{"num_hidden_layers": 24, "hidden_size": 96, "num_attention_heads": 3, "num_key_value_heads": 3, "head_dim": 32, "intermediate_size": 256, "vocab_size": 1339, "hidden_act": "gelu", "norm": "layernorm", "norm_place": "pre", "norm_eps": 1e-05, "positions": "learned", "qk_norm": false, "attn_scale": 0.177, "bias": "none", "tie_word_embeddings": true, "parallel_block": false, "init": "uniform", "init_std_qkv": 0.0672, "init_std_o": 0.0, "init_std_up": 0.0672, "init_std_down": 0.0, "optimizer": "soap_variant", "learning_rate": 0.0126, "lr_mult_up": 1.37, "beta1": 0.95, "beta2": 0.98, "lr_head": 0.0175, "warmup_steps": 200, "schedule": "wsd", "decay_fraction": 0.689, "decay_shape": "linear", "final_lr_fraction": 0.0, "batch_tokens": 65536, "max_seq_len": 1024, "doc_mask": true, "z_loss": 1e-05, "train_tokens": 158300000, "max_steps": 2416, "dataset": "wikipedia_en"}
Each number is 500 + 25 x the weight over its row's rms, rounded and kept within 0 to 999. Layers, rows and columns count from 0. Numbers have three digits each. The size before them is the row's rms in percent of the matrix's.

# layer 5 attention value, 96x96, rms 0.414, rows 4-31, columns 0-95
099:547477495510529481501486479474516502524516470501508536513478481436504561499495495507488511514528495532492470509445525528539477483502536516488497514476463519493488498516503481509464479497528500517460466496518465488520518501515495526517488593479496533517490514472498550518519524492463499472
103:506489457476510442490509483496521511485503534453462511516533521467549513481484484498508532519459498531444511526430468508512494515481502507476522483515513525544532494442507467484495510531488490510496521506496485499509559493504489508488509469521500456501538491498500507486560481526482496489
091:476529502457499509513547482536480498523476513498522508474502466479506447469500549491486520507491540500490493505481524478488505463471488506452479512502549495478490553516470492471526490547470491525547527523476525528499549500440512524527511467489533497534528527512473494498515491511525495511
114:516456488499501481499521445480501515469465512475481470527479503527498483514467483442469528487517486511494505482505518536449504522555477525497507498487524528532534526529474518457484507492493526478491526529536518503483543495512482488472479484468518518511480511504512436513566516473514481481
074:525536497507511508471473535488502512503501486506471479520518518478476504485508541488488487513519516526519487492497500514543453553512497458495488523461473517478510486502521479539482477497537479476456489469526489465462485523560516507507524543468477517475508476483511581524482447496477498504
086:494519470476510515461545512469511499530514540509527530495536521492513498489536482517515505478474517515504525492484488501477514516493476491505498495518499503522434530460442483531508489467473535507527502437546482475499490505467547501510531453540502523500473535490493482493444472525517507516
111:473493528532479524473490502563512519477548506501456489528523476454517490505456528461530536467496466497499500511467536485471522519497481483531486509527517481503504529502474510469534485514463488545506511520489521517535522545459469527512503479459480540487479502500489529485539490484519475518
102:504495491525493500485496506485517509517511454480496491509486465476456500495520489484509497477508528511474475483470542497507514525553515503514466500505490496483563447537482512468495514460522486470510476490518506490557454492489463496532480546489513467487484492483531497524429477519530457459
084:486485473440523479502494475478503498484490502483505517494488502526482521543497516507494538497484485501484531478512539492498532511562485583500473474506524502491546500475507524496457493502501542528496486490481497508514511466564472494521463515517536437495495528538545501504480499466498507517
088:521485511485549456506498474494560501506515495483485544520475540510473531441507503530497468537522504543517496515509508536522526461500513520496521528481500531490435487514508521523488473521501445540504535504546510483520524520491493503507523480463518509533484505528517514469503544481499506481
103:516510493465508487490499519514494496527505501516542530525512478471510513487466507511501525496556475487480477510492501544551510496495518475529488492508508466446535536528469483472546521535484547520473490522455480510498461490516519463504482511470476461540510461481459550495500498525469467506
085:556501514478462529471500478490524526496475475506531531478508489495527474460506522526495458482527500543500507510491502500512452542555512511455480460519517528475518489521522462490534516549491539472485550478473470519496504483520491484480482528484518510487483530495510449506493539482514505467
105:489515515526496478546530511502490508533525484505530535495446500480493488545514483500475521559533521443526480519521513504518542511515470491498523496500479473522457493476565538508499471447501506478500499532492467511484490518479463467524464504517501462477511446518516510497513486507468501517
095:476498466480521493493460465521487504448486491515420508519511500511492523497485491491497526516457508482475456508485549503506532524476526519505476530465501550507511497523498492473515470529539492496470511550502532513562513472540458495471536504470484526501505530512497516520511477525475491504
081:488502505519510476468498492465490509486481532492482503530484493487464561502521469480506531498492486535470526489481495460518506523506521507490478509487504483542526509492507469469515445491478537541503527493484498497518497438513489516495502527527430496463517486500468517502434481517461562518
109:487476493504521444499481524538518457463521498491508515510479502478508560487492488548505497547531497503503517465495494530541509489533532486497465526457478519474469462492517497549496462471526466507485502488524486478500503532561473478518485514476496483520477498464471534494521465478505534492
097:535548524523490537505493505492521500547521480508562511498453471473465450500492491510510470515532512480532505500525503523476496482479480501520516496517493487446491496526501486530505501463509484518440500499510497505502464524492451487498499535458434510499490527504513526497473481428505490510
097:495494493507512485519458497547502520480472528503500477505468470482493542502496481519511510509522518501509527502519465500509458487550562482472487499502503520506560495514503458519493510537498531498463502487508491520470510474600491491468498527506491456510515480493464531487537495498539489464
074:460514521535520498482480538476490485497503507505486485494523518503484454508522499432513501496454500504520497485468527508477515551507505540507486496494506475562555480516483496481534488458503505513508478476540530469495503548489473494516486482542523461498478520480507499545536504545546523498
089:492501521489523437487491504492519517515546490492514547497499513453501492470500512519496455514454489520467459472451499568540490455489530482482489517499480492485486481508536516501511468473499482538504532484524487491481508515518499476541479478501491494531524460451502480494494541502450501478
081:555522454461517519554512476488502522458448541491514500508487526517492494509481514499510519481505489483534491527500487547526476509580465524466521445491523489509525512466508493493519500534499539509467476502496481512539472477501499476480529485514486531512491497503497466528488536518459496495
098:520493497485481493454449496467510502468465475532486426490505461518483502505464482514498519489480540503502459487519523524492506513492508530498507509492475521482541494539497523490489485500566542489473534521509515483544489485516454500483457564502520468504460494498527488526515520521516497479
083:516519512581517474504490539498499510502490534496444488539513475509476506481491494467542516464510495510529483515534497449486479510539528510538504496495465493484510509490514478524471503514545486474490516533465467472490471455505494540454521538508512506443498469491488496497472482520493467493
087:451486477477504477477489507499521458505536556508459510487544470480496532519521486520511508477447490512509484535452487484522508506460568505463515516472473497522503486483479483489506488539500518490519515518443469527529507467531515507512506537510463481501524512488490479486503475546513541500
086:524522524491487488527479547522458475503487464528526513519501501521487546513495529523511531475483518490513463490547512495543551531483487515500526491472537453487548453458484507458486497508468522513473496501467522509502485456498512468536492453534469461508488494524520512504505485510468502488
073:524517484522501575510507495525496481476493460525496517469486524543497423504545490469509464501541511466490496474517502530490451521499492506509501488526553468495527502485483494466551558515510513442496493499471489519483507501504510515519499490523512481515508472502484498514497506537518458532
104:507490528551484496500504507463489528530526528485519492488502547515499515511534496497474555502521501510477507495569467502500515534535493528498499488472524523545515483474508463563465498455515489483474510479525516484484482468520503498500520574473467500486501517473526521500478464486473521521
075:509531442494485545499494454505503515484502504498512518472481532485515475488512541474488529492500490473501550516510475534433507488512497467520480497471517512535509518483453504512480487487488480528534505523489504553445534511530515482489507509476482474523519539481489491487555494448506522542
# layer 5 attention output (transposed), 96x96, rms 0.35, rows 4-31, columns 0-95
095:452499513514478479438473532506456512495489478529494490441494510503517466494509489505503511499497533488492537470527443478494511505519519503482480526510514493560541521513484519531540485492511512500540528546514505545489520505489523495498502440504476506501489486516504521478484456572505497485
094:538483512496477531486498510547549511493507489488502501479491509503485468513455535522479484517543486518541525464562495474519496482510534527529542518507564507522491468522506476509485489510501463520533486525479469565475479547507539500524518530506498544505496524478487478499497516493498466505
088:500479477531507510545502501510482535508496505485493482530513501509495451522467496521535510473479492457495525489527536532487527497529488505505546486487474504542513435476475499514468553478476462506480465498505476458513468486532535501491484537516494494495503437509531489512443496476518520466
109:488513471490484477491502557503502483533499529494521465457505513459502494472501493499511471521534456500474498505490473537550480531494488512511527521516479509507451476499536460553439492500491477536511500440505472544512472489501499492460497479495477499508513513455450513492457492504522490514
080:476505472522495490486432533479452483500455501499462510502504476502489486467493487496488478469484480453476509488466495477485512514472489490548478500505496504477521555493473515441501509517501482521569516502478484489549525470509464520483502476451512498497474518500515446489508543511494467495
086:517509519489478489513460462472517494509543500480506487524496463491472468533484471489497509515458499477497467548487509512545490502510486471501458477535488506481529460482495467530472528532500499492483495564496519519473496457512446484474515520512518495472494472566516527491497530518479461465
102:523526474463521491538543509471483486543488539500529462463511513502468504506506510502493492549488541484534513500509470523481530498515499533507521525481486465478508512546464471517463524531539487461511509494538500490486512480546540531481506499511557470532495484506475469476457522475511512501
102:440510493512472486513551517488471500503467501512465525502479499499493476508571475500492512490483484458514494459483503515515481508477479493518501500499493498520481558522515520536544451495476546492513483490525504472464480511501536503448477466461505520497511493518466496469508490497446503556
084:527501488486470527511515510536504494474474512544502504481488528517517464507498482463499473535531514458526453528506511554544486505495539496500518485509482487477424512486480471539530500503508482477534480512482492519502533533496524509492490444468448501495521491491470515482517461495471451504
097:527511514514468541505469555457471482488518493507519463485473527504506460530484515497524488491495451474513514518531475443490493525475473493496488520506509516509515491469514560471509470463505520464528501493468438532486530488477499522489480529546505484475501489499488520482512457475548489494
097:475501495488534503516541448545539543511484482513498475483495533488487489480516546507496524524491568466463485476516504493486519498484541490488523518489485503504525503500501518520546498515518451470505536492496485455538496521474498495488511505523527496507500457518538409502502490512494495468
085:435520504507534483474534530516474500505533450496511499534459488508487547527462512520567519504461532507488523484466508516519527492479543471504485550512486518485509485493510502501535524475496472521465509496513536480521478477530490499476520500511446515523497508504482512488550538535494487508
100:534442525494518461485448461531535516506468501531488497476521492468542520495496471480521515454524528516482522487520474510480470504508503469476500445503497519526502542543473517497492505512533551494480503476484540501497524507535510486510473531512525503501551520490497509541513504457506476530
098:545469520525464483531482533474457519513492497463521506491497520532495478471513506535482494521557537514506524528431504505525503484527516516507534526483519481517489533496463504501483460491477482501526517436510480474450464503489545540486470506488484493448505479503523505502489501491521492481
083:483505462479494495524477526508495472518534484464521486491526508516497479511525490517495458511548538511507480517457482559539503484480508513504535514519489532486529538482473503526501468535551498430494455504505488481496516539512529481499541490553516501504455523507548507503511478483492476508
105:553521481473488520518451491463504469516479472491482492497462525496479483444545474471501507484492513502488475548467491464487468516456508502531473536486493482524499538527507522506488484472461537518498535539477480516483476456495519513505515492510504470468532498470524470450489467512480481491
091:463461514472529486435514481489490508494504525514537497504525471487514539470534530483543522497456526489498489509470475491498462489483490463491486456514462524517533513480506564475504524486494525495522547470509494486495494474525526528503486473495494478497516516531467505507517551563526496486
093:514516496477507550512513505524502499522493489524510529528498481471477523473555484508491512533529506517479488507503503520525484536436476501523527532498522469520497534487527480505528508501489498520510527487456484476488466539523532478501490473565473537520458542473528482507516522561475472518
081:481470497491482488561478496485541523510513475536497502508544454468473504527514452528487510483533486498523490506495508534519481491500484509519492512501484517465451509531465484487464467528487526489497502514530510509503505449507507530513503544430484508490494500556507523495458487489456487551
092:483508458483494527485485493501502527511464484540468461501513501496471472495477466509502487465482492518518522513514496438487507535484519523515489513461535520510551504483471520464484478539546524473464510476489503509512466484473486510455519524558506510475520487541521523458483443515524492519
088:458522544487486460478499469504547475535519518514556495464554475498512523522497497522520471480481510499500518499481474508494505515477555522519529522498500469548473494487463497511517496524520466526520527507468527482490514532473487508523503496469466480510553516465479523479509472504517468447
094:456540530517475472511532525568505500512513462508450489479489537493479510528542504510481497510537509508518466483469539510500447493526511517479475492504506499471482533514535474481499476470507503523528516470501522471478482562495494503532503511512455513471522483497473516437470518518508507501
093:495529493487496512505504483514467471515478452474529505486538486473502505468517544514492469496455522513494480500514478522484498510513441523505490501541481498483479557465473511453505480505473514506544484475543504482511508545520483462492482476483507504524499538533512471465530501423486532493
078:493508526501446507510482489524495505506480443480536474483491479531500492526487515504462475501514538534483531510505503507481495478515470495528513509500539509488504502489468473512470485474484516479471524536549557468469488537465551504515540535520554517470489500538533485490477496518467512458
094:487493521488482504468525481482550520523487490493480504502481524513478473486492489461494519481531504525539485513450484487487489474516540515499501523526449523494454534475489508521555482501543498465522504514463472445548522532498515530521478507481535507509524520470510495508473546473511511558
071:486474500518515493459534495484492516557503501509491522522507448510530510508510499565509539490502500451457506474475494496486515473491521480434466464477508516512495499513509519495475469517464460571473474489484488506528478475533499508469524513457473505556512506492508501519493490472474497510
102:461494515504524497482475524522495464463494478506485527503484489490515508488443544491514441499524494490499430516467505528522512472459471526492522461531481529490477497551499490461481501519500553509498501511516474526489519509460498509482459460521535489532526531524489504506511519501521479454
078:554468532497521461466478498485506509491467501484525480554544474510522503503489475522502496525503491491506508505492535514519486542478508502493526483503544504490491453515550480477457522555497475473524515503473509482571485454517480511524513501519507510490442497496524537543496506481522479513
# layer 5 attention query, 96x96, rms 0.387, rows 32-37, columns 0-95
098:512523446469526512553497520502486520472536484477541468527511500485459484521514542510507521500484490504521563502506462543469507500555483470515486494488517473537506543481486507525490531511457512461484498491524489505475474460541532497495518506531488499507431477508513503491500515494493527506
087:517495517521485455509508501447515511560515525500478512535493503526518511488487499501505474507497492547495497509471552441538508516497487511486492506484489493505550499471506492483437501471489448514470466484519513481491461554507485478494551496489512499446446471458509494510505513513513512516
090:477470529516501488534449515456470515505467525476514496544548497488508497454471500520540505505503502496493515519522504484535500521486478438536471523522502506485464487495503489525481510527461515489564483509492531535477473485506520471503501499473499523474468453496465542487505540473543492491
081:503476503512471526512524487479473499480535489570520540469515468503502507521467478518529466527458503485489519497501480486507570520507544504531475544504523492481448486542481532485520495501491454488472500502491457518501514496520522484486484483507495502528510481455513547499494515501533460459
074:527522514461484488519529545498496460453529530466516521480513478497473503480494492493479491531498520480550505513516490525561461521489497484538491501505506484451487476478474536512483495511460494523499551513501547544496537481486484493519501496519488531444553490514476491490498469464471520503
085:510509546498511476488512514509523513543466488458563442499507476507477491538495515475495472464494517471484455490504536515492502483464516522480539469541493488540503542482538537506507478485448509512531512491504506485500501459488523487472491509544520517493496499545482491538469479458509481487
# layer 5 attention key, 96x96, rms 0.368, rows 32-37, columns 0-95
101:516477485474481518534520499486464475552502481517484536497511497494536478452505498527498516504469500475493527486529500510537498481446517503497532521537526473531509504522477486484459523485506462471505487455528475510518474505517478500463448513573509459487444486486481483522498478482479524516
079:514527501537551500532475461479520491493518528503497504520523540496514494489511493463471509444521524498485489506434534543514508490508525483486480483536495495458514467444487501541511478489488539502488534500504560507489503496493477548514555522481513499506480494488479521498482543479526532487
084:555511498473540520503512545428548475495497474501519483502496473482469514459503499524487517501484493488456449509513485525508537506482508511485486499478469476521516475499540541490485527494535487478479495465504501504527456508523467532533515468488510536524491527491455480520516558488486510494
088:481461509496512481518496505492486507550447497518551477501491509502501471504481545506491476473512521531470529526480483500519478523512490450489505515517524498547488514497482492529500539507535486477460490510481517546493517541533511531515505503516540465517510558515490468530566504523499452474
074:481478500521488518513498505471491509531481510544450501528474484506496497490511510497503572480445462508523519537492471518512530483527527493492485517529509440500471505492480501493534446490493518465480511487495490524536488491476526485488527539428500508491498543544492470506520523519495462469
087:477545499486498502460522498528465493446556478464494527499510540502447487495496500496493475513474533488503533478477474517500476502530534527528522478486490541513523513525491506517446531532517477519502497513474467477517490505483523505452486529499538476544475498474512514455504475461457491487